{"parallel_block": false, "lr": 0.00371, "beta2": 0.95}
Each number is 128 + 24 x the weight over the matrix's rms, rounded and kept within 0 to 255. Layers, rows and columns count from 0. Numbers have three digits each.

# layer 9 attention output (transposed), 512x256, rms 0.0691, rows 129-191,193-255, columns 0-63
133128106120123125126122132130172149142099126134138107103119129099146125124114094156132117148151121131128109097106133087106130126105138132143160099094105086113156136126136106140058144108143131
132131119138126142119157128166102107124091100108130160089096136140111153122110114108137125162091114101132153138147142139151119120107149153128115137139154155115085119128153153141167124151125133
157116182143123134090160104092114108158119148132109127166117109148103123087088111090121072133145124144129128132122169105143101117113116131155146128157150155133144113142133118137127104188138163
103138149134104130136145112166147142125122121137136118144127144184136124173159090133110131150150107100122135119126130134115125132149113128137100132096105138075130103153133133134127139110134134
169126118165162112149135157137151108143129105105104133087136096163117111125136129122131145087134128122137163132127114110125147106138094116120132134097110132117127162160185101107144128117126122
131140087128146114129135147130133127114116117125128126162162117086136136139120099144103124099114113169158130151108156139133121097132131158126162116157102124101143145105081120153147124153126112
114177115117153129154138168111142100113141164126111113138122108147138115104141094095095131121133136131132125130110083121120110126089119112123116088148149137097123137108098104111104119110109138
118113118117154140170112132112096137128115130146153153139137156135116144125122149126138151132107135136129165120135087122106138120115126102089127156113136156103140139146080143135119144123108144
159113126149128127170104115123111083115160113112125116132099143120138113101150105116145115134118131124117125116134186138120144091110116129146127137092085093160135101082145116130100130112114138
111134125113112122113135096098117174133120137131094118145126167083108114106110168156123138142140126135121117132139160096132116127126115129095123097136107101132116124143165112107136100096143135
133127145126143147125141138141136129148128156138115133160099131111161121131109102138120142133173156105118115155136135132122147121137135149136130135092163099118141112112150130149134152169114111
095139141114130129112162091135099147129107095129129097083135149098158144112122117113172130143120142134120132118128081129124109123130130115140130109124122120099148095120103146125112147106121109
140095127123100144136139099113114137095158127106150108111085108107115163150153113157139107170131117129136141128130104144124108134157145145107119130160124129139143134130098102146121116103131117
146140133105120126120141127124119097141140115131113140108121147170120116109141144121120107113142145110136137103138109149115149113145121068119111134124122108190139136133151099145082107145147133
135138131121121097164130092157116109126116107111158110087139145163145146121128183139129156132128118099132113158145172169123154138133096140128147093090142151106108128118122170152097117069117129
125155119124125129132089125165110094164108146122124102120108105107127167153127115117122144119110107142159118147126110163137093126154174135114135119110175141078148085123130185159113129120121152
141121120138134128136149133101144080114104116107140134129099151136149113142153129156156125153137149111126128117135154148140130155109129137150150146124143170152145128143124123106144140125115129
097108111159142126117110094148122113111108132146103081118137150127163149163113126128101122149145177092163134151126145187145137123135139124103124114124126111130132134116155127165105172176139095
130122171120136162125106150145103103120155130141139121116111111110125133113141096153128181140136117099121129148122090131138112129144116124078122111139156143124146123132115137155130130136112143
167149119141159132139127151111159109100084111126131142120125110133117158106155137139133152163127107097114134137111144135117129099138128143143134160159107137114107139098100100128119116157112108
119140135123140166092122100122112138104120156160129146112146103121162094136120129125144116137127127130101148105123085116128130138101046130137136102136125099108114150125110108154112140136179120
130117142103124146144146135159121176124132107136120155135130143126111113124122141153102156123129096103144106154122145180148119111136156099087130157130129152087143136128132152107173145141139120
127140125081136124160148143186143132119102158140145173171143122136137128152130114156152125109139152120129136130147158123106096155135140169134097126148085126111155139119110146115122144131146113
138112131162077145157111146118118140136128121112127136102106119128088168117152133102176154152130132125121136116145116137122119112122126120110091138101124123133112139123153132151108126093090119
104162118130113135175144121092119097158107118109131127177105106143130116103106139118117134130132122131108108142129081145141152133178122109109125109090132102092125118147141123131096129144151136
095109091134128106128134152151103089120109101118106094139134156160137128111141126119133104122099145141140128147124104154125087130130162127171112110128141124114136129085120142154158122118150131
120090179115125126141118128107114136110111109126122133165127125140135139117127135168117150138109132143121115138128149104164123145117150130137130134089149112135130109083132148102100104145123142
121121114180130121116129117111083154121138155111108138104115166139135118131110118151124144156145159113101122130163117115161143138152119145157120138090140130141087129145155159108157133126138155
119092147132123117111126130182132085130125119093126134143171109130112135164075157161131138105131113136113118191153176107146157099133126131148134102124138146138117133145143169145144155114150128
128111152140128188142105123100082123167145103118140131097143144138115117153129139137140127120153164126136128143142125152114113139148148134053137167076163121129144132090112121135136143124125121
156117092138098145106119108137098148158137138128117137150122102118141125134148126115173127103149151129141121199116107125128118109143127177131136094126154157139152161118144113161136120119145132
112131139144155132133117120133125135131130151147130124123146140102126136139142119122121144131173107146096125124108135145151089132110116120127114140128115126166143137136141076119119111112091156
146094127158123125157138118114136117170153097140107137125118127128131157123144140111153128130089120123116117098116115133127083127147124140127129146118118146094108118147171132115141113175116139
153144151129155105114134135135124127093153114150092147144110120124135111118116120114127144107118117140129139132124116124153124132139148168132142151132094120143145152096158151127130130127182145
109131085120148099161096112145121126146153140138113099104114109102092129136112103126138141113135138136157119140121129113125135149172156079123114112137171120158131129147160118111121119132106135
118122087121141118134123119122155148127126129145138132136100117158104120131176147116088138149141133121122117146130126128147106121079133091137139153105098096102110126121135136138124135132147127
146136109114126110148136076081085129151118149122132123139086121109132157130102129150115137131124122121149117119140161129144140111141099090166124094102106109105170137152129092137112104108129131
104115095137120137182104104128121123127116121141119105135168097137148117151137121119131132153133126120088111106118121117114132124121118172144149142121110095149134161125127120150144157107151137
136099159100136134145144134146143111154123120084123118146138102142125143168146094147114143090132132128137129088150124105142101116142149190175097126190131119143119122161116138140097122129117087
120113132126131130150144159177143114136127142118126126109117125146148116165142146127129119139128123115105117113113095147164122130118134142131139118110127126125184103141128096147106120117136137
112119154109091147092113132124124146131139090177146137103157141089120143112118142103140137130081137139108119093143163135163124141109135114100121138131163132092094105119075131127129096136123110
135136116134138120151132145100146143139101123115111174109133122091106115130159113101119099109115141149113152097130158133127112101136168099157101127139137122149140134117124146137112118142124075
114154129142102144115134113128111119136122121140079162154105129151130105125126141138134132134151129153110098079108137100109093089126116051145133157081122076146145122113135154158117148135144144
126117133131140119105142144127148167118147162154147141179118123121106168153135182134111114095131126090122084132083148087089143107112134138132151127087124163114124119153125125114143113117131135
126080146116113095120143164084147121106144109124143127115145115097117132117160100119123135134080124139090099134088151110161123129153102127136099136091109090142182141139128116162117104117102101
132094121135159116114136112071136134112141118109103147136140111134095147130113100136135148149141126159112093121105173127172130110100121145120119156139129135133158129131143166125111151135134144
115143110143140127127060126143104108139129140125126111131152132106125130174111105094100140110131107106151117124125130123165118103156137125160126144131127180121138079133113151140126152138134097
122111100135128142144111130090154125128112146126126089105071115173157152123128129112122131126150169149121131134125112102124128132123099147168124152150094117092112132171112163099139162144112161
110117145125140137123139111113128080140142103118101123122109136158118121105135178147116098096110125154112126112120081146109165120108145106165133139164127116136126105160092074115180145116124114
123095143171131131085118126146139113151112150143162076135136123155159144176119098138125117144161143122147125142110105131159099110119105146134083143121127127111138141136085119110126137163148122
108116122129119139089137179085125139138146158147171132145103100104138127105119125129117118123099133165143141135127090132126087180155151130148132077119074135100113167145093140132137107091114076
104164083098147133110103106124116122148120114073122158115152149129147107136134117181153149115151123148152109092179098136127143152072074075132149112119125128155084144118099144110154116123107155
124152140128142099101120164120183095125145116176126105182151130164125150120120162138120165121129138124148143119132126121113157120103101124131133162116137161128139123090167110122110153150138144
101102121156157131149113141121131124098167154128124107109137153107117132161145114071106149094149087121146150100099113145122117107125114131083124125142139120151157116118130116142140112152119123
152174150120113148139149114120146114150153135158136150143104145114137108133109142091156120130167137095109128131165170119123116127128090120120116114087093138152173143137132146141123143131158103
165126135156136157122115158113116137144107107161134137160148129115104167107142103099139098110132136165119120158147131101075177096090120170121123130128086147150128108149094147120127116149131143
134100141162091128156152132122128116130146115167152147113124129106151175154141133110182123125159154089112110114128135134115142110185093147087146166081130100141134119124148110128139103147125133
104149124109147087138133155154168132134145105118134148126143115147132121145111145099159127096151122135146126122150133149114144101116127084105130095130066136126130154150108127156151148114183144
123127128117114153133142146114119130154146136101111102120107133135133159119133074106132141108139132089141146137126132147117128156159122133104093123114121141149105114144126126092144128142107120
152174099152171095145102095108095069139110141094095134106133166120096160104118132125119156130145094168124126115108141100118112139130179140133105131126144158149147104127160147156182150121085148
119116154125134108151150134143132132133143180125162078153124081137119139115111119124124135120114116108148152092116119104085147125150112127132121113120163121112127144163126143120135126112153115
114135097135194148143128124119161176088120131130098152114098170101130087117121119160153138172115150084120116151111133141107122131141151120137145109123141168135115144141117112110147184156120113
128113142102107079117133156146132113127107110120122125112186134119109154135157113150119122134114142134140124111106124140126121094135146104137122151147092137112116133137092122144158149109157090
161169173173166097149138138048138142124121147147126123163143110053097147106146168133124144124149129150089117095107160116124188153095152147086118092121018143144168138120116116106095158139133120
108081077151117170196106106177114149121140101117120144158129145139091126176112110087116106105121092136111121111091162158122120106097160129122117101110108122142158145121154084149148112142099112
094168155096141157144149120092130140140172102117189118149129105081098155092114084110184146105124164115142122113163150189122119140108095091117118113118127168092133137117072139114082136147105123
149128133178145106104136192120196120113109164128156123148104115154122112084142160113146147092137130107140165147104087155091107128136130143092155125095163140049153173147109117113112180158135112
133157082106136154136120172086124093104119102117134082159128110191136109162143080111129155165113131099135126073122097086114141135154194132138095183162174134106133105133107096122114173110127118
116067142182111181104118121117120110184111151130146139128130127092113148154107101152129135126134117170173124053082171146120062141133118113118111119198148117147127138122149078156175075225050114
097077123142124134134099145096123161147101136114055135110123162133152090103118097113103138138126107184145121165132128104127140114125089120116128115132160132109164156094119146133100164129118143
103115068132115133100128118101109128070112104130096085075148117060127121099158105112101072150128122200111109119112098076138088138164150088121150099139177074160149134102112159093104118057139113
101144157096145136127177114155113107117136126124122111117083103105134107162122118098158158101125107103152136051114127118152078159166163094116123103128120139123126106133184138132174119144144126
118143106122180099122148142139132172102130090115097136126108138137124129180106156176098149110125123123117092164110147155061107131106132163098140101081120169095157109113116094122149130110080131
124136097079095092120174180158090119112100106088116120117114138125106130124148077131102158104075118173132175172165161087169197128102168172124132122142083125118143129130150136094162076088127158
114141125102140092140167126122136114075144150136142118125131175082090090116130113173161143112118150116126158116108148106143134082117083084109107125146080104067196160123142088141126130071112126
150117127148082134123118151106110114143104102167130116169129116120147134118126104176118132187144136128134162109156144105119161119128149140168150116113137108160154177146107074092152120111184190
128130164101104096076167123135119181130170146163129082084137167101119129128071210148160117125132119115121156101111103163140125149125147109116135129169132108171110150145133146102198145118110155
148183139087110100085155172135147111140141064159086143118109157165162138084114145107103141165136168130168111159109152141141106108081140111137123095093112095099092112098117105135138109164103097
076155076158173143137113112083069127160077163105161113149132141128128158133098184144146123125111160154127134092137060132093125162140125129087125131137151165117163154119087132121121165137100176
160113166175180120152138123087101088171148132086120092177127138132100187109095165113110170107100107142126138143116116147155149125153144162116150213186189124157113139121118163165126152186113116
162075100126151100162091158144137149130066074108119115211141144116134115120129182140099155130145114168142105124127062132147128155136131102122110160159147155082118135106118149127109119168121119
151100167132143126142139152097099106057162111148099081065089089164143135176114174076152167119121115093150157116165109137114111153153107101143095133124128105138151143176150147132153116076133133
109104119129137118157122131118104118103121097122150162119116111143060144149115146133170121097115156123110161108156104148182117131140130029116074134161177144077134123165134116114107098116134151
097116125166112170094117123141111101149110094152109159150133137110122144117150121145110113110143124143078095114147130088089130120134117152130153163120096133126132098131173152127152177072095144
155102135115124153123156107100140228102134079165073076127110117142118124132131130154124095129158157135107103121130093077100148157128171115121164071061076120126142175132128083134086144150182135
114119159131155101101091099143120143134088110150148120107120130110111122097082156109171141083138117141102136166107161186138131120067119136129124067066142155066114133116125135139108088085098133
093132174134176178060163167118162104117163118168053178108117158168117087098128099130138137115150127173092117110133126097117155125099067111139126084112186116151135113096155132139107108114118149
127159173179129105152103125128169114158146161096135111154105129145156107135111082110099139156124155080127082108134118142191126147145143100149069117113148138165098103131153099092115158123165130
113094075106133090125098111105169142143169114114103166070099140168091138131127100086131126108160148117127130102159113178138113120136160133086114123103095102184133155124108142137139127152087176
109081104152113192137139118059117096145117107148120153089098135133093113117158167151134156103114152152141136115127153121149086124093123127139164151116110131131144161073206147175168154148116145
131083113150102179134096117152117117134131130158127168150141143123122158141074118135122064118157095120152099132132117144105150097122127122128146138067138157093123139144143117094143099132142141
133119143153150103149070119163147122117085116142148126121149149077160078126150159112181087128115140155121131130161152109169062141079100123132131206119158143128102138071141189122104118115126130
116113124132138131088134077085143116144162103138152138123164101115149154130139178164109129126116098093140104097085126080118095141113097156177149125094204152106087116127138153157112157149119094
143088125137141090105164104132152173095100106145180129110169117043121131146155138127121129160089124105077143088107066103159148146132147137132108165154151150169140142102116099099101147140174101
123142104151138110169099118125110133123139121130127154197114135027097141125166157099125150114132119161147058137079121176109134112132142072156096132161090159127098082104115092114117161076097129
137100127119171125115125145100141073159085114125167127181093103139109137055125088082121108090119129157143098120088136119096152079164138163159048137155113120066110159128084121098125120163097142
053147104150106099100128112111180060115105134102099066112139157137134076083126105120135132116157191128133159139170123168151139135131118053133110134111136130119097094105109106129073158130140081
137128125148149151173143121112127112102111139118109170125103172108130135118159056109147109113131138141128136129169113116107117102133126092140117120119115159064131112151155127106149121029175146
115124168102113119098082111102115098113099132135092151154166095087114114122146135104161111169125132143165090134131087170185109138140072102125136112149115117120117143091170144149085108171158122
064107103110155108108120124087146092103137174145148119155101108146140162126100095166117145118154147150130121154150141083118148126142130097151129153138105133059129132095086167090095124084155115
090170090104122151185128127104110152131119167112114085108138112149177148136077129157110156143154096142136143068157160112172168157130132130130131090132103081139178124082147089107101126127158132
125132134173140139154136117143129141097141141137121096185096129077134130105099087069101132152075159166163127167173098123195187159135172165164109145185143170119155111137144119135044154091133158
076119098148107154119138121159148161118135100115169155132134112131110108129131142128118088078117115169165161080140114080108107158131171209121122128196117133149107109116149115143136077130103159
156142135133140145132161121124185091130083133083130077164102081149114074107094158122140073117127136147095187082150091141122152121158119106159100106165136123098162121152126113116107138154130147
137148142139152136112113110128110187112167143144092166114120173132162088148125186109178143123148113054094105160111167074135152104190130155147124160086181185120068086117153128132059144173080140
138120129120133143120120127099071156148143154151149086167102156143153125122127201097083102172165110143153129128102064087132106104152116078100149080153131103100180127128078112160144058098112114
116098140128109124139108105157071072146128134126107121166149083102106154174122111150121123127154147126188130150096114094062099130128146124142119102138121131125125134134112160153170181117168142
135100106099115115150099108104170103082090079138116143161141133128113118145154137170158120132148133173137118100151175113140107106122132154151140139128100117120099139140101143132132141099101119
112119183110124105102109134149154164150149121152135148108157119131124104146172116128119112081120134131144150098134170072111141138118090163131143138150078098180104150114105109119090084143149126
123133089086146141178133102125106143160158139145086143146075108186154102108088132090177117095086121147131132072140150086150139116107117091119138099113119082193116151100117153166132124176150128
139114149081123123131123108111139131157114154098096118172134118147119112133114175106120120122154090141074109123145081162157168148146167109105142131112138172187104143098167082103107141162145112
146093137180168171126119154012124131135172155166113144132141145147133133097137122145137131136135170091111146105116086096099113085132063124106126141129144157134130150159121078112153093145085140
138151127134112127144142141108122104148121123144129118127126152175110191140131118137155116128175112137139119115064199122072131116142142084136118118092157102114095147144128166112131103186117107
154092120092130170138139136102121144094090120139150180138100138117109129078159120139130128155173104082110125136133154170135137094128151104098151109076058097112166114108096188164101120064105146
132107103145133126154162129093139127122145135153142130151114109149136126178151162117154134140126134106143096126135174116121070123158087111103150154117137115147150108096170107171089090161105102
161151169099154169163168124099110130121144094150143141130144108118153075129127150193118116147147149148129095092150152121156113142121158179177171085116109126097124151131126095143117165116083101
136146128151130139084149117078116136165152155127125128170068149141107134121106166148116152131148126103131073097134115153110132136121128132115144166124087135124144092143147148151170107172100162
143105158129118176147161121143176087119188095118140115149112091125118121149135090108153126134129138092115132107102132146099115133143112118078143131094138115146114161152173087165093097128093135
153100137159148133115113098155138168104073052063095164104181155084113186073170185112201129135134115164131093186128109153121188153046122137151137096106095144181139141090090082099149141052105181
112154099173156165112127113056130166116152158096140134080131131101120082096161111160131074124145097117115158143112155094077117141137166079107121082139116130184100134165130132122143132138142094
171160077136127150129108126155144065125092107078069121124141135191138139123079182162127142139121115164097136131179124134154150105111132138142129145125148167123199121140157118118143156127161189
072118103165088137082150104114158142144098147122131077165124105108147096101138121165137057113120093119107134103131140170112126120124094122127142061115123125182134094117145126149114133169120138
132118082177086132137091154078130084100160178131153110122147122098165133135119147127149106116192133149140091126101104091178150097119096128125132121113131102181163130102126107136151170100163133
108087129127150111135137112107130124153104137145124112083130115095112139146141086128165142139114128144124107148125049104143090193114115150120131115119099131157133143134112109126066106163133143
121101129150125137142074092120134131165115144144104088120128133123167098121188119148129116075152120109149110154120101149138163158153098147107113167085179109104090129089157132124128127138179138
138168136117194122151121103133053045162121065098127110088140131183115125134139145118099153158101120112164110142099094140114124123119113072079145135133156134115118130056141135113148135135116185
# layer 9 attention value, 256x256, rms 0.0691, rows 66-127, columns 0-63
144101103143156148161120060158135118214145121157148118166090193168138150144124124111129105153172149100062148161112142124156121149111126105115181126207091110137108134127096102105154124107144105
128131205108148125119169122119106160095159143124138124119129149069187114194138120146102162130102133166088112169115139130081157191098115126126075128100131081105112125143145151129116147095132122
176144131120115158135147146096045083158127082080121155139167190147161130063094147126133136119122083136126194138105100121117086143154073130131183082129149117123111121143133135122067149149123124
155129080093116169144132116093135145114119139124119158165157114144149122121097127079105131115117170102073130125163111125156159087124164145109079165114212114185153097109123155140127096135131144
127093177165118128109121090134166160201174168142139138190105102083140145096093055111131143118143115164121150112121202091138169124107176112182108167176086124022179098121118104200080094160109094
149069139082158136099153140103140169147125131142102151115136184155129114122148141106123184171058074139152094133111108112131183127136140139144146165149115114140122163080151152076147167138155146
149105061093086141148114116086163134126094125174115110102121138089165159090099157133078156167124147136124099108125117058147137093132164114085136179160105135149168111107132134072156103150126147
115118132087109151140150091097159142177135155116120073162076140130152115156145109165131120136128151148105124086119152134126117095091104135093128111181127099174139141176157144125160098147098103
153130078091079180166166142142136102163147186123143080140139067119112120047148111144127136139121169132170100131133186152110110125144171074156136160160105145104157141104087117171123094110126131
148133149081071119106175159163148145167086139044100157111134160108100119159148076106205147119082162129154095083125224122169130065107117086133104153125154152112136127141176163164200058172098147
163148076078135117162177110119179082129107114170167128179146137125157129116150085129142103147148086114124101124097168140112096115134118104128125154112153213180175183156190157064140111122078061
152172166179118112117105106089110090138095071167158093123130136115115083144139092126173109143190121101093116146144166131158110081112133112142140139128182049134172138163111184115145110152129133
084097183127086044085106188160150144132119146134095076152116136091099106072104155129104124196167157091119157099167210150112143163122092146077107131110135154117128162155159125154149092116129107
126150137082137151163139127087168149112130124088113118090131117101164113082107122101159118138152139108216145071052183164127095105126118105134114113134149085107128132157129128133121142151117058
109161104175149119116166071090051103146085187093119119131118141122138155149112095170124108106134162143089125085068091087138138177147091097081103144164147079087108170097093092091108145077066141
142147114041116143118154084089143103098125147106082136088110109125131128128154118122066143123054083158133061156113094077106118108138155140142136121121129063113089159161103103165123099196100119
174122139124169116142174128107084135130110049124127162089182128178155080152120109165123126150120118147134137164106134133102076109159134151134094154151129129071131176100097101106137075159070176
130095108096105196164118157094205169073125084136126099064155110183134092145104098111108121144124094133130120155099161158152086116120100126139192152115126150162101188148067092078126101071126151
110114082121146151136077108095141103089147129175161139118113118192200070150140138111103159057157151114144134110146178084138068138089092092113061079162188138143110059169151074160146092084160229
125128160151172119154159111137106082095090158146097116120163152078091205129184149165145102133146139068118101099143157144112128124136137117142111152112115132166084129118123122077183168118050124
123075100122098103134100096127126190162092136175152056167169160107127078096137159141142128081139188147106128114148152050070162075099146092074164098156121105086165103119145145068071109178162160
161176105111140137188105121161109100126138085130123156115105142138103149077108183127142077142179138176126106118096138131087128143075101115147098049093116109146113158120162111145098158129132142
140110161136170128113151129150115133148175122168121161112195171116151133182095150013120091116136057160089171127140129147168147138121101151160145095110148110154144109115125147106163124069095075
077138136111087139123135188105134096098199084150110142155159104149135106114181179152154085173102130111099174166171140149127088091055130168123085145103110167126090123107140151189110084146151148
108107078114158096125105127094133181166194128138142200130128129182138105148073101093111124102148125142130124121097112085133114191146101102106131170084105099150135100125115155126109170110166116
150128104150110126153175093112136127124151131141152131128105189131097140130134150090129134038125095163159099136123163100172115088156105122143149143116120110111105143122106115097094115151121073
060079136171085109118069122120079135114103104112162166160145100121081183126138203144130098130166137100152120122115111143105131088039107099081188140085127040123159119131140088120119109154126119
104161118098141080138128113155088158152146131159144165095119160114184069133120170074151106132111106180133099131116104115110137177144135156103135157095076159113072172117070107132137131191118091
114076144090206096112128159117159118113075121164151111156148108104159114160147145131093126156092137141113100106090131113153097152143150181170111088124112120137071150117089121102056205127115094
125134119130135137082155137155146081102088099156191141193144165098109092106148105148123106142099112068147115123103129083215160078146096113135132105090088159154063123112103134119109111160113123
109147077181117141149156132107135094164236101185133205106129134127133122166125146141101125145117072123135109138184097184143160082125146111157134145135121112101123028104085128176124119122124086
125093155082132139123111133066164125121128117069158102081069116144083075135133106069102127102097142111116152106102139077182177077108106168183066086100163082158133121147156141164103179101110153
083121121093137164053134104104133130129129093153190124138140160144135101132119172152171079176111093112172195078124117130120130117083120091116157083107116140132106099124164177168135113170129108
153094136129167135133148107129139123156190187131158161116112139141155125161119116084169077145163161137068155156131127092142139122098091070113148155134128119145148105160131119121165129111126110
147115124115136125130157160099132101121133164128070126167178133195160066124134178118136117164153151201143054128162125147156123138142064142129116107179141138149088106121119158118089086169105161
096130124148186206114097140145171122120116180131161097147070079147069094117147099163137157107119096134136069192114110097118160126124174092101222154108162148109079155124151180092091170176138156
076176139103114124134088158125112156134148164118136105167069162116120162167141162203153142109104093150121112083144175115158155149150164096172167163133161072090187173124083133101105105160123106
123123143140117211147154069093114139045112160096099100123106095114146172104115096138113116122132169147124105211154099181110153097085148142140094142143145138098132136133173159113139100101022133
148154102205165155104088112104130104141116105173164129170105127119075144139141082118152090121147176114148167107168127143142146170144165144116082146146116124136141103085107131159148115088166130
147121149161133171079116075102157129114110124071145122179120094131131129095104178122092142110096127142120138175095089137162152103100108145137120149152118134109105132170131108115167101112130147
080179150154116108117190122125057121080149148172081106142143175114125185147098130114100131092120062068177108121069116078165094178136110127116132064116144118095120130161083048081129156094132149
185159125159148172163133124119169149141147095134166129143144135068118113106108166102105103181115130153165112121099125111131113098205103088118176125144175134125125131159067155088160099106141145
109120123085139125148127148141148151104150135088159055122155091080069115154113088083121102144151173156142144135152132109139064108075050098152161087066173110171115165154098132104097164110162129
160152127104101130203197086121096112174134129111103106102144108108146097108147129139152101095141080117153162177123176111170125127143179140177141124159132143143100130139143152086104136111107119
086147159106155079142138136190152151121109197180097107203136148110155082125114132137064102147165182102143154133186148148130143149103125130142086144177115140140123135118166118124118150127094148
098091182107158108141171125156156170100164134145109139117051163087168106127161139131149118149071196149173115089141171107119117117072151119109125047125066082151096186174125100100168170145120162
162139131097092138084139113099102132206159101082087129095148138142073125188120136169154125170101109106086163200126168090129179117161157098127185112147100153106029153148159123077061102108144138
126128096077140198126161143079133116142128090155143150094128110087059100104137132097107085188127113077177177104086128097169138098135149138104171124135107086162138129178126120097087132137130163
142137148084092168152136112122130098131114122143074132092157068104072129119123124112159129073118140136161170062122157156077100124134145132128097146120140103105147146140183133090115107138125140
172152135140175143215139088126142112134106101123114116075127158165094125118112168184107123070208115095120129132151111150103162103096097133103144107133165133168162066128164136088124134101091171
148109148185119097153139128137134124144125128135086123130105137088081153145090094128126139142139112099148124112099218114075125129137099131145131152139140095115138086078048142152107153120149129
156147193087121139166149107111077091075163123149116109143166136146150077138149109158115118138163132122128087124127190135148183116147144151133099091132112097113124150159085169071092142099091058
109098102076107104121141176149132112144132167161113152163089153150142076166156164116093136139113122162104067156109069130128146153218124062141154122096096099138113103173114178227069107087142189
150140128135175127110151125148167115145102166088184096131152146080128123134128169077120133127134116139057161074157075117137207119181116168102138146152127090186152079121041114051148089114123094
128165098159138143077155132146138120193118100096058136054153116113127152156122173114139093129163114103092099130131111121153070131134078100142111110141133102124082112070155094115225147082094084
104147141155163140125103163104161121157107140125080136183129130064130091107105105114134094091179091120122142115144133099112116165117173085123134064147109110136158116107154088133146197114119150
144128117144140136109094127121169053139163089109118103131165093168134117175132133158160146222104065140078151142142192110129073161176121150114127133166150133113115198142173085153129167105194143
156153158133129061151145171121134159161150094089117186171142121095087127116123045188114152151119070083159156142151107143113116101061153133127136108072122142098150100138151173110149204112143059
109134134161100198133132130137200082113134152153062131095139114095171153160104113142172096152148137139107129104149110100125083114138168130164149187129117124138078119111118130117182143146140154
133136127074156065114173180130155130175103110178118160115095151148133075135136072165102116153167164133080154167149128105129110120118086152116076132092112153146086099090139158071095107092108151
183085086099123117115150160110074115172070135099147106133097086073205166144156133101122093120100119099191124082101078126127135129123134127151138106127048114146133172096119133143079146190111146
140143072062191073186105109132149084172157112161142097090082208197157069189164183130143147179151112114163135089097160147131106118104119103091104116133192118145124126096163130081134141146150138
# layer 9 attention query, 512x256, rms 0.0711, rows 256-264,320-328, columns 0-63
161086176118144119099154132126116120135135142147128100123135096114132136107125135150134109111167164140136086110131092133124104134120130133141153157136093117078155080104107100157164122120162135
134123131095119185124112145155174144144136146147148165147131135118126098149130094129175129137121145119083132131163184145149131113116140087157146176116115124123124163101157101128101163164110139
151120102146069199110151148103169181116092108132135149118144116097120121142163118141133130144157132101112120147119209137103084171116107096183142133077135093110114127123116115153119153153101132
112139126118127137097142090112129155166123093130133158160112170092139166141137125109111123164160149100089161121120147132139105115124149160079125111133155118139149061094141104160139087123142156
135124143127119116121122146097150129111116104135108107137114121124130121142123095164114142151129123174118121161115137141093116153139117096103088135092137092082126148132098158090137072106161125
160113123118093127125159124129121136085165096096118143101181128103144103123105112138133115124128167118130116091067130137191084114115090124133109132102113153118136112134152124147125164157141123
135151131105140129142106121158166153099167139188139142142129123140138113185125123097125124105159118148124144118097092088098111133150155151117097117133104124130104145154122125124147086138123106
152120150098150122115142132133177134139146094121137165152132105108108116163138110135129109108162139149119077091160167108128089133120141099106107145161136128097194112144101119185143104153109139
115138096142168076115164133111175081130155132109144143156136134127143127121138153106127148161116137137139129060112098142141138130174093174114134127143108164142147107119106076123087127145144139
098128123120109141130151137123157112116127140145098166133144135125115133154105097143142146115134154097161143142117111120116160174087105106118145184113111116107077073094100146141116115123130124
120131065158091145134112162131122160104096109136110127107141118114120131158124096130121133155090089134121152096152132147128150150111112118114141117153124113096138125134111128131117116149097120
127134130121157137158127156111135179122120129071103163141135093103158151154140107123160107135155147149115135139151156153154112140086101102122105118166126146096138096155138171124131115133124114
164121131148103144135109099097153119099146139079109094130164177115126123128148140103165115155141105158106114095133132093119160089131120170141115132171139130141148088133106119141109140111149111
135123089126168102087124120151167141135113156115154152089124143107111111151125087105113147144117090114091146116092156141098102154179134131096123172153152138090141119120143104110118132158116163
154129139154120124140132153121144161108118090132123180156089118070111115120088152108174148113103124129146177169079117154167149140140131158113132144126157120105118123098127131112140105123103191
127160088076114147145098145146101173116150102129116161102146166079147133126120136157150146132114142127138100147143125094143132147095111122115091149148113140151116124109137124127131143106178148
150131142128144127084137129137142137096158151153201120137152130157111071119126068133131165168150133139137140101167146143143129131160138123112097145142140103121145132113100111126117132140133131
134108141142171118100134103089122117168095116116101124138178132153110140125080151121115117113117129131095112103138081086149152119117158184107128110128127090157134148141108097143145114092141166
# layer 9 attention key, 256x256, rms 0.0716, rows 128-135, columns 0-63
112105138126076134134178093114114107108099150154155121152152151108147150123123122131118119112145101112115130120167127138123095124139154145117133092127123148093152172134123161134136127138122129
115145111138138102142101134113080099160128135110104113095138132137111143140147115134125148135137136150129149139125115148131146115114107140105160140130097147133124125117096106139117103129124144
121138158096078084134137137099121140067157136139154109119133144148117139140142134128123115138108132145148154171124115124095082136131165139114145137115133136165159157120157102112149124081136173
103094094127151131137121090108162119111148104135162114115128117137137147118120157098117123105121124094126145088099172140096076145151179146136131097115147081114122135136156112131108115097142156
159162130085106155124160138110126123149141106119140131141148141090188120081118108135152096110132113132171126124128075112171108127131162124106112125115110149174093131160085109141123151135158086
130113106139101104116138126138152117150137187181130131106111136143120121131139119098137116149129155168101132090086163140124099131134127117115148130087109136160101174116130097117115171071136148
139145149160117127112136117152158115119156103149145169098092134125156150138175140103140124157153132160111088144136153116112150095121124093129111141195075148129148148196119137168120136137130073
101121118154160117137098153142140133132141175108130095143133110141104121149154088111066106107148140142174160096126097093101161121140167129147090140069087133136082135100139103107122112142124113